config.yaml
n_layer: 8
d_model: 64
n_head: 2
n_kv_head: 2
head_dim: 32
d_mlp: 256
vocab_size: 2541
activation: "relu"
norm: "layernorm"
norm_place: "pre"
norm_eps: 1e-05
positions: "rope"
rope_base: 10000.0
rope_fraction: 1.0
qk_norm: false
attn_scale: 0.177
bias: "all"
tie_embeddings: true
parallel_block: false
init: "normal"
init_std_qkv: 0.0625
init_std_o: 0.0157
init_std_up: 0.0625
init_std_down: 0.0157
optimizer: "muon_variant"
lr: 0.00948
lr_mult_o: 1.5
beta1: 0.95
lr_head: 0.0104
grad_clip: 2.0
warmup_steps: 200
schedule: "wsd"
decay_fraction: 0.662
decay_shape: "linear"
final_lr_fraction: 0.0
batch_tokens: 16384
seq_len: 256
doc_mask: true
train_tokens: 86520000
steps: 5281
dataset: "wikipedia_en"
Each number is 128 + 24 x the weight over its row's rms, rounded and kept within 0 to 255. Layers, rows and columns count from 0. The size above them is the row's rms in percent of the matrix's.

# layer 3 MLP down (transposed), 256x64, rms 0.0912, rows 17-69, columns 0-63
size [ 99 112  94 121 111  95 100  88 105  87 110  93  93 107 103 103  90  88  87  96 100 103 105  92  86 119  82 105  99  93  87  95  87  84  92  95 104  97  84 100 109  97  80  97  96  95 109 107  85  84  88 106  93]
[[ 92 111 132 134 110 130 153 112 122 154 129 128 150 161 110 106 137 127  81 132 111 113 139 134 132 129  82 137 119 172 146 106 127 176  84 108 134 112 123 132 170  74 105 141 155 156 140 159 104 173 137 134 108 140 163  81 137 130 161 144 115 122 156 101]
 [128 122 154 138 125 139  94 140 122 133 167 114 126 119 150 146 155 120 131  58 152 121 114 106 180 103 118 116 117 120 103 164 125 106 124 122 155 124 162 155 114 134 182  86 109 132 103 129  88  81 136 123 146 171 123 110 118 143 140 162 145  90 142 116]
 [168 185  75 102  93 114 134 130 114 144 142 125 118 147 125 130 152 156  95 123 171 143 159 122 156  84 129 155 131 112 121 137 148 123 141 115 143 132 120 112 122 125  52  85  92 137 138 120 154 156 126 119 130  93 132  98 159 142 141 137 143 135 149 111]
 [ 85 128  90 128  91 151  79 197 169 109 130 127 144 105  94 137 127 133 164 121 123 143 129 180 142 139 136 119  92 124 147 106 135 137 109 116 120  95 138 141 139 109 124 129 134 161 130 157 131  78 120 115 158  99  91 145 158 143 139 144 118 155 136 107]
 [112 126 135 120 121 158 111 163  99 153 147 158 149 140  94 116 148 155  86 123  69 114 168 134 137 152 131 128 134 176 138  93 126 117  90 153 141 140 111 105 125 141 142  96 136 161  89  64 136 121 107 143 161 126 111 144 124 118 123 160 143  99 155 119]
 [115 181 130 169 143 164  87 106 144 106 146 112 149 157 144 117 134 111 107 148 105 134 143 158 115 116  32  88 131 140 127 101  92 122 138 141 143 151 145 136 102 117 155 111 123 112 123 163 145 144 124 132 142 111 130  90 134 143 145  96 123 149 140 134]
 [ 95 113 151 183 132 141 138 162 122 120 128 139 157 183 136  94  90 113  82 131 140 135 157 153 105 127 148 103 107 120 155  94  87 135 125 116 138 152 141 113 100 136 104 119 150 147 127 159 140 161 154  95 156  97  86 102 127 121 124 108  97 144 114 152]
 [ 79 135 155 146  93 156 132 153 105 165 138 108 144 177 116  96 124 165  93 115 134 121 105  98 158  89 126 108 141  70 138 124 128  98 119 135 150 133 124  84 103 109 143 123 117 150 148 166 109 138 141 156 143 124 140  90 123 136 146 111 141 145 155 162]
 [150 110  92 125  94 122 124 141 161 157  86 151 123 160 122 155 133 111 137 104 163  83 118 103 121 129 133 129 137  77 140 133 119 116  79 167 184 131 131  83 152 118 136 116 140 119 134 157 165 132 119 152 163  76 128 115 137 100 131 127 140 147 112 146]
 [103 174 112 110 132 118 128 177 112 107 131 115 136 163 118  92 114  93 103 117 146 130 146 152 122 131 111 151 123 133  98 112 145 137 112 103  61 111 143  91 143 125 148 138 127 168 155 136 116  95 126 123 114 127 164 127 188 103 167 120 115 169 138 102]
 [127  77 126  98 118 134 151 133 104 147 152 118  89 132 134 124 156  87  97 119  84 139 131 118  92 136 120 161 144 135 146 129 122 163 118 109 140 144 144 152  84 144 151 156 132  84 114 137 108 144 185 131  98 177 157 137 109 124 103 127 112 179 130 118]
 [132 131 119 159 110 155 145 135 109 141 115 140 112 165 103  75 162 127 156 104 121  77  77 116 129 145 154 160 144 123 115 123 142 113 147 144 112 112 142  96  87 103 145 143 112 116 143 151 145 131 160 133 150 114  92 158 147 143 113 158 143 156 117  63]
 [124 129 161  92 127 101 112 184 107 114 128 153  95 123 162  94 148 124 128 135 159 113 132 107 118 141 127  77 124 143 155 113 131 149 105 164 116 100 106 165 180 154 102 173 126 128 121 105 122 145 106 144 152 142  75 148 146 132 141 123  94 123 124 100]
 [143 200 115 123 155 120 153 157  80 127  87 148 129 130 104 162 137 167 166 104 169 114 101 102  96 105 130 135 102 108 124 131 127 135 104 148 134 127 110  97 163 165 121 102 128 107 133 136 149 145 107 147  93  99 140 110 147 108 139 157 110 117  99 142]
 [101 101 121 147  83 126 107 104 132 125 132 173 172 100 162 108 136 141  76 119 164 118 140 128 173 139 100 131  87 111  99 142 127 145 159 163 105 118 110 129 166 168 150 109 124 139 164 115 110 131 123 110 133  86 122 136 148 164 107 101 149 136 131 115]
 [117 117 125 146 143 109  85 120 140 129 121 160 135 189 120 135  94 148 132 109 129 143 142 154 100 108 127 115 139 129 149 141 116 155  84 164 133 140 119 112 149 156 206  96 122 136  89 114 117 145 142 121 101 117 158 125 132 134 163  80 146  94 109  96]
 [131 107 106 125 110  88 146 159 178 111 143 169  95 151 109 108 104 111 126  98 165 126 122 119 117 139 131 125 130 142 201 117 100 132 147 129 104 139 101  99 135  75 130 123 104 160 122 127 132 140  94 142 122  99 148 143 172 160 154 129 155 136 123  97]
 [135 142 146 115 165 122 178  84 153 123 104 121 108 110  98  79 150  80 165 182 107 130 122 141 119 114 103  88 115 114 100 134  92 136 152 130 138 143 139 106 157 112 147 131 124 152 126 181 110 151 145  99 110 171 131 125 147 126 112 110 140 107 132 121]
 [120 122 140 107 145 145 153 138 125 121 124 143  89 120 144 114 189 120 120 120 134 153 123 149 147 163 110 142 160 118 122 136 119 118 125 179 114  98 114 122 146 145 155  65 135 122  81  91 133 143 105  82 156 124 138 137 109 115 135 182  70 116 136 138]
 [148 141  77 126 137 196 122 145 118 126 165 138 121 105 150 154 113 112 127 163 142 154 139 148 123 115 114 143 102 101 136 129 100 104 137 105 168 146  85 119 141 119 142 113  99 139  55 148 125 120  76 123 113 140 101 121 148 141 148 128 156 139 144  95]
 [114 140 149 153 167 149 136 155 132 117 104 124  89 126 131 102 102 142  87 140 139 174  91 135 141  97  94 146 130 129 143  74 140 155 169 129 139 140 136 106  95 160 126 125  77 120 132 144 123 114 124 101 183  88 162 119 138 119 111 107 148 110 106 142]
 [127 160 123 144 120 126 156 151 144 122 104 129 152 114 141 131 122 131 161 111  54 123 124 150 100  95 131 100 150 156 123 125 126 145 130 108 101 144 131 154 131 121 167 158  71 131 126 127 102 130 145 149  64 101 109 136 125  95 155 184 145 137 103 140]
 [138  92 132 104 146 133 126 117 143 160 114 118 175 143 141  92 103 127  98 146 138 133 117 178 159 145 113 139 116  79  75 112 111 130 136 109 133 110  95 131 146 127  90 169 178 135 145 144 130 109  97 125 188 106  98 119 115 143 140 123 144 149 150 142]
 [120 154  63 141 119 134 136 116 136 101 146 116 158 114  61 118 120 118 150 122 163 123 111 112 145 117 126 161 122  84 166 133 141 126 126 122 131 172 124 133 141 150 102 115 151 159 125  87 170 138 126 143 137  70 146 114 184 127 130 107 129 133 133 107]
 [133 134 192 117 157 128 116 148 152  95 127 134  92  98 178 110 126 131 158 138 132 111 131 101 117 131 126 123 127 104 126 132 121 150 125 189 118 143 146 116 117 115  92  99  84 147  87 141 118 126  70  97 159 136  93 150 138 105 119 136 166 142 148 131]
 [107 129  82 109 165 133 162 127  64 129 129  90 131 125 152 137 112 118  92 149 166 103 138 163 116 100 153 149  99 140 129 133 157 115 124 139 153 127  96 153  97 151 117 157 123 102 143 114 162 130 128 161 160 148  87 126 105 113 112 109 124 104 157 170]
 [108 131 157 107 122 143 111  64 132 102 118 164  99 112 142 102  97 112 132 137 110 133  92 137 106 169 150 170 139 170 127  77  91 136 116 125 148 142 147 140 132 151 127 129 124 159 114 165 145 154 133 103  98  90 114 137 110 148 120 113 130 135 164 176]
 [141 116 131 159  93 123 178 133  90  72 122 156 104 120 126 138 130 120  97 122 165 125 157 123  93 123 130 154 138 132 130 157 139 130 151 144 180 114 100 129 166 117 111 131  99  92 111  94 130 112 100 127  98 132 144 114 170 125 184 154 139 115 144  95]
 [149 174 150 173 113 144 110  96  85 132 100 153 120 164 161 136 157 111 129 104  93 129 133 137 102 152 133 132 136 114 137  91 115 104 120 111 133 120 162  91 146 151 114 136 156 106  68 142 176 154 120 112 122 128 112 112 125 103 140 170 112 101 130 157]
 [152 124 130 143 103 103 106 117 126 100 153 128 131 103 116 166 133 130 125 139 142  76  86 130 124 149 111 119 115 112  84 115 122 133 113 178 123  90 203 113 127 121 155  99 150 146 119 145 152 135 122  98 131 138 162  89 157 138 142 182 157 134 132 112]
 [ 94 136 120 103 145 160 131  76 118  99 152 138  99 120 114 143 105 120 151 134 148 143 135 108 140  97 124 179 175 115 182 180 132 125 117 128 101 160 147  96 123 140 120 132 136 130 115 123 166 130 145  95 123 119 150  91 100 104  89 122 116 153 167 111]
 [110 146 137 131 130  92 133 169 132 147 107  94 138 152 128 126 143 107 103  89 184 138 139 140 135 113 136 126  81  78  85 183 166 117 156 127 145  80 122  99 146 125 116 123 141 148 103 129 119 131 135 129 125  92 128 150 155 142  82 126 143 166 120 140]
 [123 153 101 107 161 224 123 172 117 125 100 113 120 157 142 163 127 147 134 135 169 102 116 135  90 103 124 129 147 106 106 108 150 148 153 101 119 119 113 124 163 139 122 117  96 149 112 114 115 161 101  93 110 133 129 111 127 110 151 110 155 136 125 107]
 [124 173 153 117 125 172  99 102 112 123 130 140 136  97 187 102  71 147 138 167 127 132 130  89 133 137 130 152 123 140 145 133 149 103 123 117 183 153 166 122  81 110 104 134 119 113 109 111 117 139 112 127  91 134  99 103 136 137 143 100 149 161 113 107]
 [121 161 143  91 117 104 117 113 140  87 136 158  95 124 137 128 133 116 182 130 166 105 113 146 142 130 104 173 155 118 152 151 103 142 170 133 120 117 142 128 148 132 157 136 113 137 105 144 141  90 144 104 146 125 139  85 126 135  94 127  95 133 142  49]
 [152 145  91  58 110 159 134 113 177 159  78 166 141 131 145 164 134 107 113  99 135 136 109 130 141 109 122 152 108  70 136 116 120 114 153 179 133 121 117 101 119 109 121 119 147 133 138 138 129  88 111 148 134 151 141 133 148 127  96 124 145 133 122  89]
 [164 137  87 154  96 143 130 115 104  96 119  98 147 133 143 174 139 107 130 155 135 112  87 122  96 151 113 134 163 122 130 144 113 126 137 161 114 152 119 106  73 148 138 144 119 118  95 143 167  81 121  94 123 146 111 173 149 144 131 166 155 150 100 118]
 [107  92 169 135 164  76 114 142 127 158 126 141 109 109 120 115 153 101 100 165  69 167 104  93 117 135 146  95 178 143 140 140 100 115 122 129 123 148 141  90 126 160 115 128 159 136 150 111 124 147 121 115 144 154 114 110 128 129 101 161 157  94 141 133]
 [124 148 119 128 160  95 158  92 123  79 104 171 129  92  80 156 120 155 139 123 168 111 113 128 130 122 142 155 141 156 131 137  93 164 128 138 144 156  92 136 129 130 116 108 140 161 161 115 120 140  83  97 119 110  96 154 105 102 129 126 167 161 107 118]
 [139 145 135 133 132  70 186 128  84 110 158 154 110  85  90 135 132 117 126 134 137 132 131 148 107 133 151 159 157 136 144 146 135 111  89 133 140 153 139 116 129  83 141  94 114 150 129 123 109 175 130 111 156  87 144  84 116 145 156 145 147 105 134  97]
 [138 151 118 108 131 130  69 147 103 126 118 143 116 135 190 139 164 121 101  82 176 120  91 129 181  97 121 141 139  80 113 159 155 120 114 118 119 108 161  93 126 125 143 126  98 106 142 141 155 142  93 155 161 131 145 123 126 123 148 123 106 126 128 137]
 [ 93  82 121 129  96 135 159 101 159 129 150 115  77 116 134 132 157  64 131 123  96 130 136 126 137 119 121 150 131 132 105 147 113 113 161 135 164 113 119 160 123 115 130  93 112  72 128 154 122 112  92 140 119 163 147 143 137 147 175 134 118 154 169 140]
 [145 155 147 150 117 129 203 133 104 103 113 143 139 102 103 110 143 138 130 114  95 111  98 104 162 128 161 127 111  95 133 137 138 145 112 123 122 129 148  55 122  93 114 128 120 124 102 149 141  87 111 146 134 143 153 122 161 165 105 132 151 160 169 137]
 [133 125  78 150 156 116  84 140 130  94 151 147 118 150 103  90  66 150  90 109 159 132 151 158 117 143 151 127 115 158 116 128 118  82 127 128 127 114 110 114 131 115 129 101 117 149 108 147 141 159 123 125 134 149 164 131 172 154 173  99 129 100 157 114]
 [102 112 178  77 147 153 121 155 119 125 120 129 116 122  98  74 165  97 129 146 147 111 168 153 166 147 137 126  80 123 151 119 112  95 153 138 113 119 116  82 120  98 104 133 124 111 105 171 143  95 121 152 149 105 135 124 173 126 142 137 137 138 115 142]
 [123  99 155 137 141  98 138 126 135 119 166 126  95  90 131 103 119 149 123 160  77 118 115 108 143 130  84 108 157 127 123 157 137 139 156  87  94 134 158 158 129  92 126 157 143 104 173 117 108 158 126 143 123 141 154 135  79 102 132 136 150 159  89 157]
 [102 200  73 139 158  87 138 149 157 118  94 124 143 148 150 118 118  87 119 133 107 117 124  93 141 126 173 120 138 112 168 134 130 121 111  91  93 130 139 108 132  90 153 152 149 116 129 141 105 151 152 135 116 123 104 137 120 130 144 158 119 131  81 151]
 [109  95  90  96 145 163 168 140 119  90 125 149 129  94 128 140 101 125 166 125 122 133 116 155 169 107 145 133 137 145 137 185 120 146 136 141  94 103 153  89  91 103 143 186 125 100 139 132 167 114  91 125 116 135 139 160 109 104 127 141 110 128 147 120]
 [ 87 131 131 156 168  88 126 176 124 109 173 116 125 168  72 160 110  84 159  96 145 122 102 117 142 134 127 139 141 118 117 153  99 128 120 156 142 145 152 130 111 157 140 150  87  97 128 122 108 103 141 130 103 150 164  98 125 124 152 127 102 126  99 139]
 [ 86 148 147 124 148 111 144 167 119 117 116 133 156 153 160 145 128  96 111 132 134 134 126 140 185 128 129 129 170 134 107 123  83 170 124 117 139 129 128 130 124 122 111 173  96 122  54 154 114 140 125 136  71 137  96 119 115 157 118 126 133 153  93 129]
 [127 108 169  92 148 148 144 154 130 152 159 137 144 156 142 139 121 114 126  91  73 133 123 133 154 109 110  78 115 128 131 112 143 157 167 142 111 109 167  85 141 141 130  85 135 149 144 150  92 122  90 102 140 170 100 101 118 133 104 110 107 127 160 120]
 [102 134 125 125 159 120 116 140 128 110 125 116 178 137 109 176 149  87 127 107 190 115 164 129 105 109 124 148  79  95  84 150 120 146 127 132 137 131 139 111 123 151 141 138 171  97  90 122 162 123  72 145 165 113 116 135 122 106 154 127 122 124 123 145]
 [123 119 184 139 122  63 133 165 131 145 136 111  76 129 133 153 137 107 125  91 131 123 160  83 132 107 135  96 152 130 136 125 136 127 139 152 144 100 108 132 133 111  92 117 143 173 114 172 156 124 125 134 108 142  87 123  92 150 164 125 161 131 140 160]]
# layer 3 MLP up, 256x64, rms 0.352, rows 18-69, columns 0-63
size [106  99  95 108  88  94  90 101  93 103 103  96 105 110 100  96  92  93 104  90  99 101  93  94 110  91 102 101  94  98  95 104  95  99  98  98 106  93  99 105  97  81  95  92 103 108 106  91  92  96 109  94]
[[172  61 119 123 113 128 141 137 121 145 115 132 129 127 179 120 124 102 103 138 121 183 152  97 160 143 153 111 136 137 123  89 147 114 132 149 116  82 102 163 116 124 139 117 143 131 135  99 162 147 100 146 134 148 127 158 122 100  75 141  94 151 104 143]
 [134 116 159 142 141 145 108 137 145 108 124 136 134 140 147  51  89 141  96 111  85 133 113 126 166 150 142 163 100 135 120 130  67  99 124 138 144 149 116 124 167 151 154 162 135 123  81 105  89 110 128 170 133 139 120 160 148 119 136 124 126 142 130 137]
 [194 128 175 159 144 109  97 118  67 122 101 133 110 125 120 129 126 129 171 159 111  92 125  93 127 130 122 142 131  98 133 121 132 140 139 119 152 130 164 159 147 130 144 122 101  93 119 145  98 114 141 168 166 120 132 157 154 120 139 108 170 100 103 121]
 [157 112 155 132 136 104 130 110 142 133 134 130 128 142 109 139 184 120 178 143 152 130 150 120 134 124 131 129 133 117 109 133  88 136 124  96 114 111 108 172 178 116 160 125 120 133  72 168  84  71 135 116 180 137 114 105 126 117 120 143 119  89 116 144]
 [125 142 118 131 116 136 123 123  91 142 122 135 123 131 120 155 154 142 155  85  96 164 129 158 134 113 147 145 143  91 145  88 111 161  44  99 124 133 166  96 116 117 129 132 141 116 164 169 105 109 131 146  84 133 132 124 170 131 123 148 103 117 163 124]
 [133 138  90  85 154 125  91 154 131 167 108 145 128 120 117 120 151 127 145 102 179  99 151 153  92 127 121 114 140 162  79 133 156 104 110  97 183 110 116 148 116 153 107 160 111 149 114 118 135 118 109 175 138 155 133 127 107 127 109  84 119 142 115 114]
 [118 114 139 140 136 114 109 154 141 119 130 167 144 118 126 116 147 169 130 146  86 161 100 121 115 142  73 115 144 104 165 125  82 173  91 150 136 105 153 124 131 103 118 146 120 124 142 146  94  89 130 101 136 150 110 173 127 128 161 165 116 167 147  93]
 [137 100 143 110 113 114 123 136 146 161 113 150  64 153 127 127 143 138  84  84 128 121 170  92  96 162 184 151 137  89 115 127 137 166 142 136 157 137 109 167 129 115 109 162 145 125 119 116 119 142 133  89 102 128 117 157 109  92 147 130 110 123 149 140]
 [110 115 113 182 144 127 132 106 165 131 137 142  97 102 159 116 139 149 128 119 126 122  95 162 127 131 169 114 108 115 105 148 148 110 141 153 163 173 118 117 137 139  99 108  79  93 112 106 155 164  81 179 153 133 100 106 108 161 143 117 132 112 116 134]
 [154  99  81 111 124 145 134 153 113 120 133 103 166 126 153 102 187 119 110 107 129 114  98 124 118 129  96 115 143  71 134 138 126 146 130  92 140 152 172 172 131 108 140 125 120 130 126 158 103  94 138 163 147 158 137 124 107 100  91 171 122 137 112 157]
 [111 153 141 118 146 126 118 120 148 127 101 120  99 118 175 106 157 159 121  73 138 104 119 146 133 132 110 124  98 117 185 157 133 161 138 148 107 141 128  96 133 140 103 164 119 121 116  99 138 132 142 152 136  94 135 125 132 166  53 118 114  96 120 171]
 [159 109 155 156 121  96 166  84 134 126 108  93 121  93 126 107  96 135 152 137 126 180 108 136 181 117 141 125 129  88  92 109 139 139 124 118 106 175 120  92  91  87 121  85 128 127 129 141 170 137 140 113 118 131 137 150 134 117 140 135 149 143 156 156]
 [143 128 174 159 120 114  96 111 130 161 150 132 103 123 125 159 139 141 109  95 141 163  87 148 144 122 121 101 118  84  93 149 138 107 172  84 105 155 140 130 101  89 112 156 131 126 169 147 114 126 132 135 155 123 169 138 118 139 155 128 120  74 148 108]
 [108 122 106 147 132  94 125 101 180 106 135 119 153  98 120  93 118 126 125 124 107 151 119 182 137 158 143 113 142  92  86  95 111 110 117 166 166 147 121 114 156 151 162 115 144  92  98 147  86 169 137 116 151 155 163 140 158 143 124 113 112 128 126 126]
 [118 100 123 128 113 109 127 126 121 132 120 136 186 133 171 129 177 149 102 110 111 135 147  82 111 105 143 185 146 109 118  77 111 147 119 107 116 144 142 167 116  78 182 145 141 116 147 109  91 150 124 129 130 102 118 149 114 146 131 144 108 113 137  97]
 [110 102 176 117 114 111 126  98 135 113 133 124 104 131  91 130 127 128 148 169 110 115 135 129  65 122 139 132 112 154 137 150 106 196 152 185 105 140 115  96 122 139 115 118 157 125 122 129 166 161 119 112 137 163 162 157 122 126 113 112 134  80 110 134]
 [131 126 126 127 146 108  89 176 111  82 111 165 113 140 150 109 154 124 167 147  96 139 123  80 172 167 144 108 135 156 112 119 128 157 156  98 127 153 167 126 137 132 125 111 103 126 145 123 121 113  78 114 182 108 140 113  85 122 140 149 109 120 116 134]
 [ 97 127  97 147 106 153 127 161 109 137 120 115 132 148 145 111  73 150 124 144 126  83 157 119 110  79 144 124 123 130 119  96 135 163 145 106 134 142 144 116  86 108 114 153 142 136 138 161 152  86 121 181  95 128 125 147 142 155 138  95 172 159  98 140]
 [168 179 167 127 145  86 111 150 116 102 112 118  58 142 140 106 161 139 150 119 100 142  96 159  88 137 131 161  87 116 148 144 153 142 138 119 131  96 114 119 103 143 102 127 126 110 126  97 100 129 162 105 129 142 160 159 137 114 124 137 111 160 121 125]
 [105 101 106 136 130  70 138 131 149 131 157 140 135 126 135 138 125 134 169 128 101 159 127 121 143  90 124 118 131 118 145 141 135 144 161 142 152 134 133  99  51 142 120 103 168 115 131 127 130 101 150 126  98 116 159 109 143 100 173  83 118 186 123 109]
 [ 92 157 135 137 111 149  99 104 114 146 133  96 114  83 139 122 148 165 106 134 111 149  81 130 110  68 147 115 143 103 160 204 116 112  87 165 168 144 159 148 148 115 150 123 150 122 126 112 100 133 148 119 131 113 132 128 117 131 117 144 120 118 134 148]
 [128 146 152  79 126 142 120  58 182 120 171 101 102 136 124 112 164 132 167 125 120 140 117 120 139 175 132 125 132 167 153 111  97 146 126  85  87 145 122 116 128  98 112 134 128  96  95 105 131 159 152 126 136 118 107 139 109 153 122 160 131 138 122 129]
 [158 140 127 129 108 118 116  99 132 104 130  62 149 168 137 121 147 154 123 102 145 106 162 144 132 152 128 150 124 132  89 153 149 127 134 101 141 106 135 100 111 161 190 135 108 133 101  87 103 123 132 114 175 136 101 120 108 119 189 158 128 126 115 119]
 [109 115 161  91 122 142 125 110 136 119 195 122 138 168 111 128 126  99  99 138 109 106 166  58 140 114 139  93 108 138 169 114 152 107 125 111  99 102 138 126 173 138 111 133 171 147 132 140 152  97 116 102 141 135 129 142 139  96 124 129 115 149 155 154]
 [139  97 120 146 131  94 169 122  87 105 157 146 157 105 152 112 139 178 105 122 112 124 117 158 105 123 127 128 131  99 159 140 146 155  78 168 118 113 182 159 113 135 109 124 144 107 137 155 117 144 102  78 140 134 115 110 162 127  90  91 139 113 129 133]
 [110 159 115 182 133 134 142 100 127 135 143 158 159 133 142 139 149 142 123 124  86 122 123 106 132  91 180  70 140  88 129 156  99 140 131 108 159 135 129 124 155 125 120 114 129 113 106 163 158 100 106 119 166 104 117 180 109 141 111 119 103  97 157 110]
 [168 123 109 110 164 104  97 113 157 132 157 118 162  85 136 140 126 109 142 148 116 120 115 150 114  94  95 144  85 150 108 110 125 167 120 114 135  85 100 137 133 150 143 129 116 137  85 155 129  68 142 134 146 127 184 139 131 153 120 154  96 158 135 134]
 [157 112 130 133 110 185 123 133 104 110 128 126 144 170 101 113 145 157 190 103  81 109 100 143 123 117 126 143 130  82 110  84  71 152 114 145 108 113 123 135 154 150 124 178 138 145  98 139 140 138 139 131 131 161 110 126 103 120 121 109 154 130 156 132]
 [129 111 157  82 102  84  66 143 119 123 107 113 165 116 159 142 102 114 132 110  97 150 160 117 138 114 141 131 118 182 153 130 141 130 149 145 113 131 113 155 144 112  93 162 119 160 128 155 139 153 147 137 116 132 139 170 124 137 120 103  60 123 140 118]
 [116 126 201 134 168 135 154 154 146 148  97 139 116 174 121 128 112 141 131 118 149  87 117 123 141 142 142 107 111 124 133  66 142 130 120 134 133  96  79 130 155 116 146 113 137 114 147 139  79 106 104 145 123 119 122 132  88 165 151 118 149 125  83 149]
 [140 113 165  78 110 121  74 106 115 130 139  94 150 143 132  89 146 138 134 152 131 110 129 109 166 139 147 127 137 100 129 115 103 152 151 105  94 173  85 111 114 180 147 154 137 109 147 123 119 149 137  82 162 114 117 151 158  95 129 151 122 151 129 106]
 [113 147 144 146 162 100 119  88 123 160 155 142 124 145 175 102  90 114 159 101 147 169 129 148 126 103 123 125  91 140 135 150 131  91 107 128 128 138 122 126  69 140  81 128 114  96  81 129 112 102 134 124 150 167 143 145 165 131 147 140  94 145 123 139]
 [114  96 105 147  88 131 112 164 137 160 103 119 127 170 104 118 136 128 135 121 149 109  83 125 116 104 179 102 120 121 127 151 114 170 165 174 114 127  92 159 144 139 126 133 105 171 142 124 110  95 130 120 161 134 120 161 145 131 167 144  94  88 125 112]
 [154 101 104 140 128 120  96 117 129 169 132 166 100 127 123 112 150 110 159 140 164 142 105 142 109 112 165 156 121 103 121 162 163 130 100 148 141 134 110 125 134 125 129  96 105  52 124 139 144 115  84 138 132 112  96 159 136 106 136 118 156 132 189 142]
 [176 163 144 132 140 118  92 126 127 108 138 122 134 115 120  80 123 111 127 145 137 143 146 140 102 111 145 133 131 141 140 140 105 149 101 126  62 124 142 104 152 151 114 177 111  74 130 152 141 119 109 120 108 116 178 145 127 107 131 151 121  84 186 147]
 [116 113 147 112 162 107 152 103 118 130 133 184  98 130 164 167 152 146 138 136  75 140 117 168 108 164  91 127 172 124 112 102 137 165 109 110 143 129 124  68 101 146 114 166 114 109 114 145 118 131 128 133 152 147 118 130 120 119  88 126 133  88 140 122]
 [138 105 142 145 150 122 107 125  93 132 176  88 129 134 119 100 176  95 155 150 135 159 119 109 136 113 107 137 123 152 111 119 145 115 113 155 128 139  99 168 120  75 139 143 118 139 103 123 151 133  89  68 151 144 171 138  87 166 104 136 115 125 128 154]
 [120  94 123  86 142 128 128 150  84 137 151 163 165 155 165 118 138 113 128 111 104 118 121  99 134 142 142 110 148 152 142 168  95 101 165 119  99 122 105 108 133 120 151 118 155 110 112 138 126 114 120 156 140  85 149 177 167 104 141  77 128 119  83 137]
 [102 145 137 150 138 132 136 123 120 189 105 140 145 117  85 121 136 121 126 149 104 139 124 151 131 153 127 122 187 143 128  85 102 105 191 109  97 114 118 159 146 130  94 152 139 107 159 132 121  63 124 130 128 101 106 109 130 128 134 128 110 127 177 109]
 [117 118 110 113 140 101 160 117  90 110 114 144 129 124 106 131 133 123 191 135 128 147 114 133 121 159 136 194 131 114  92 142 113 125 124 164  96 125  95 119 191 145 118 133 169 110 104 111 103  75 157 116  87 138 121 158 143 132 123 132 114 145 147 109]
 [128 152 125  98 125 138 156 129 119 131 111 138  93 147 114 105 108 138 135 137 121 129 172 102 107 162  81 154 160 153  98  94 148 194 136 122  79 160 133 111 147 123 142 132 143 119 156 125  86 122 187 138 141 164 107 124 122 119 149 116 112  92 142 116]
 [106 161 128 125 121 157 118 127 122 161 148 147  69 151 146 112 120 116 149 104 131 143 165 141 126 119 112  76 142 220 148 130 119 120 141 150 127 137 111 186 169 149 131 101 131 127 145 136 130 127 117 136 102 126 116 111 115 133  93 116  91 139 104 121]
 [114 108 153 119 140 120 109 152 149  98 122 146 151 122 117 160 194 132 141 146 106 114  78 125 150 166  75  84 133 138 139 126 126 148 141  73 102 136 135 103 121 105 109 163 124 110 122 111 152 163 116 121 142  92 138 153 128 158 132 142 119 117  85 158]
 [123 116 108 151 149 140  74 158 144 151  97 181 150 153 158 101 124 123 104 159 103 125 132 125 144  78 102 121 139 108 149 152 165 123 131 103 101 131 174 120 180 125 113 148  99  94 120  90 131 129 155 104 127 132 120 113 151 131 103 123 111 154 164 120]
 [116 130 169 147 103 111 118 104 117 133 145 117 161 165 129 125 111  75 109 115 146 158  85 136 144 102 114 149 147 166 144 137 133 114 133 126 128 165  97 111 126 107  99 154 184  91  92 138  75 132 150 125 154 138 135 178 121 120 115 144  98 118 104 139]
 [167 139 104 116 111 151 138 134 140 146 114 147 130  99 117  84 131 147 148 116  98 159 134 107 118  88 132 148 144 141 150  81 112 161 152 115  55 122 116 143  98 141 135 169 131  99 152 138  92 130 130 138 133  97 123 146 173  88 130 128 167 129 160 129]
 [160  93 123 118 169  70 169  83 152  94 133 101 109  78 122 168 103 131 134 108 152 159 126 142 139 145 158 128 152 126 120 121 159 110 140 109 134 138 136 164 126 107 148  87 138 131 106 101 163 110 143  90 134 119 107 167 107 125 144 121 113 146 145 127]
 [144 140 141 146 118 147 106 105 142 117 132 119 138 159 140 112 131 164 117 152 123 147 166 115 109 108 136 165 114 119 124 133 163 143  89 102 100 120 118 129  72 119 136  97 126 159 130  84 124 168 157 107 102 126 149 129  71 133 123  91 140 101 194 152]
 [ 79 135 118 135 166 165 127 152 147 119 153 131  94 107  85 106 133 177 116 134 164 139 155 122  96 120 115 124  78 123 116 136 129 131 122 118 104 140 149 134 156 177 175  99  96 127 154 127 138 113 136 107 155  89 109 143 115  96 149 160  90 133 124 131]
 [112 109 126 161 150 114 116 159 115 147  91 138 124  99 160  97  87  97 113 128 132 166 130  97 150  90 157 155 117 111 117 127 142 135 117 128 152 125 138 113 103  88 142 190 117 121 149 103 104 146 136 165 156 111 115 178 120  88 106 150 137 122 140 164]
 [148 146 106 176 116 120 131  87 136 190 129 122 118  76 140 127 155  99 148 109 127 130 129 139 166 149 108 102 115 104 155 120 109 136 105 144 131 128 137  94 118 109 167 162 167 141 129 114  99  93 103 144  97  97 152 130 153 166 122 126 111 106 169 123]
 [152  86 162 201  95 147 114 106 123 112 117 176 114 144 126 133 118 127 127 114 140 125 119 153 173 129 178 119 151 114 125 132 101 127  80 119 144 140 140 122 133  85 145  99 129 100 101  95 122 129 131  96 113 109 138 168 162 124 140 157 149  99 117 126]]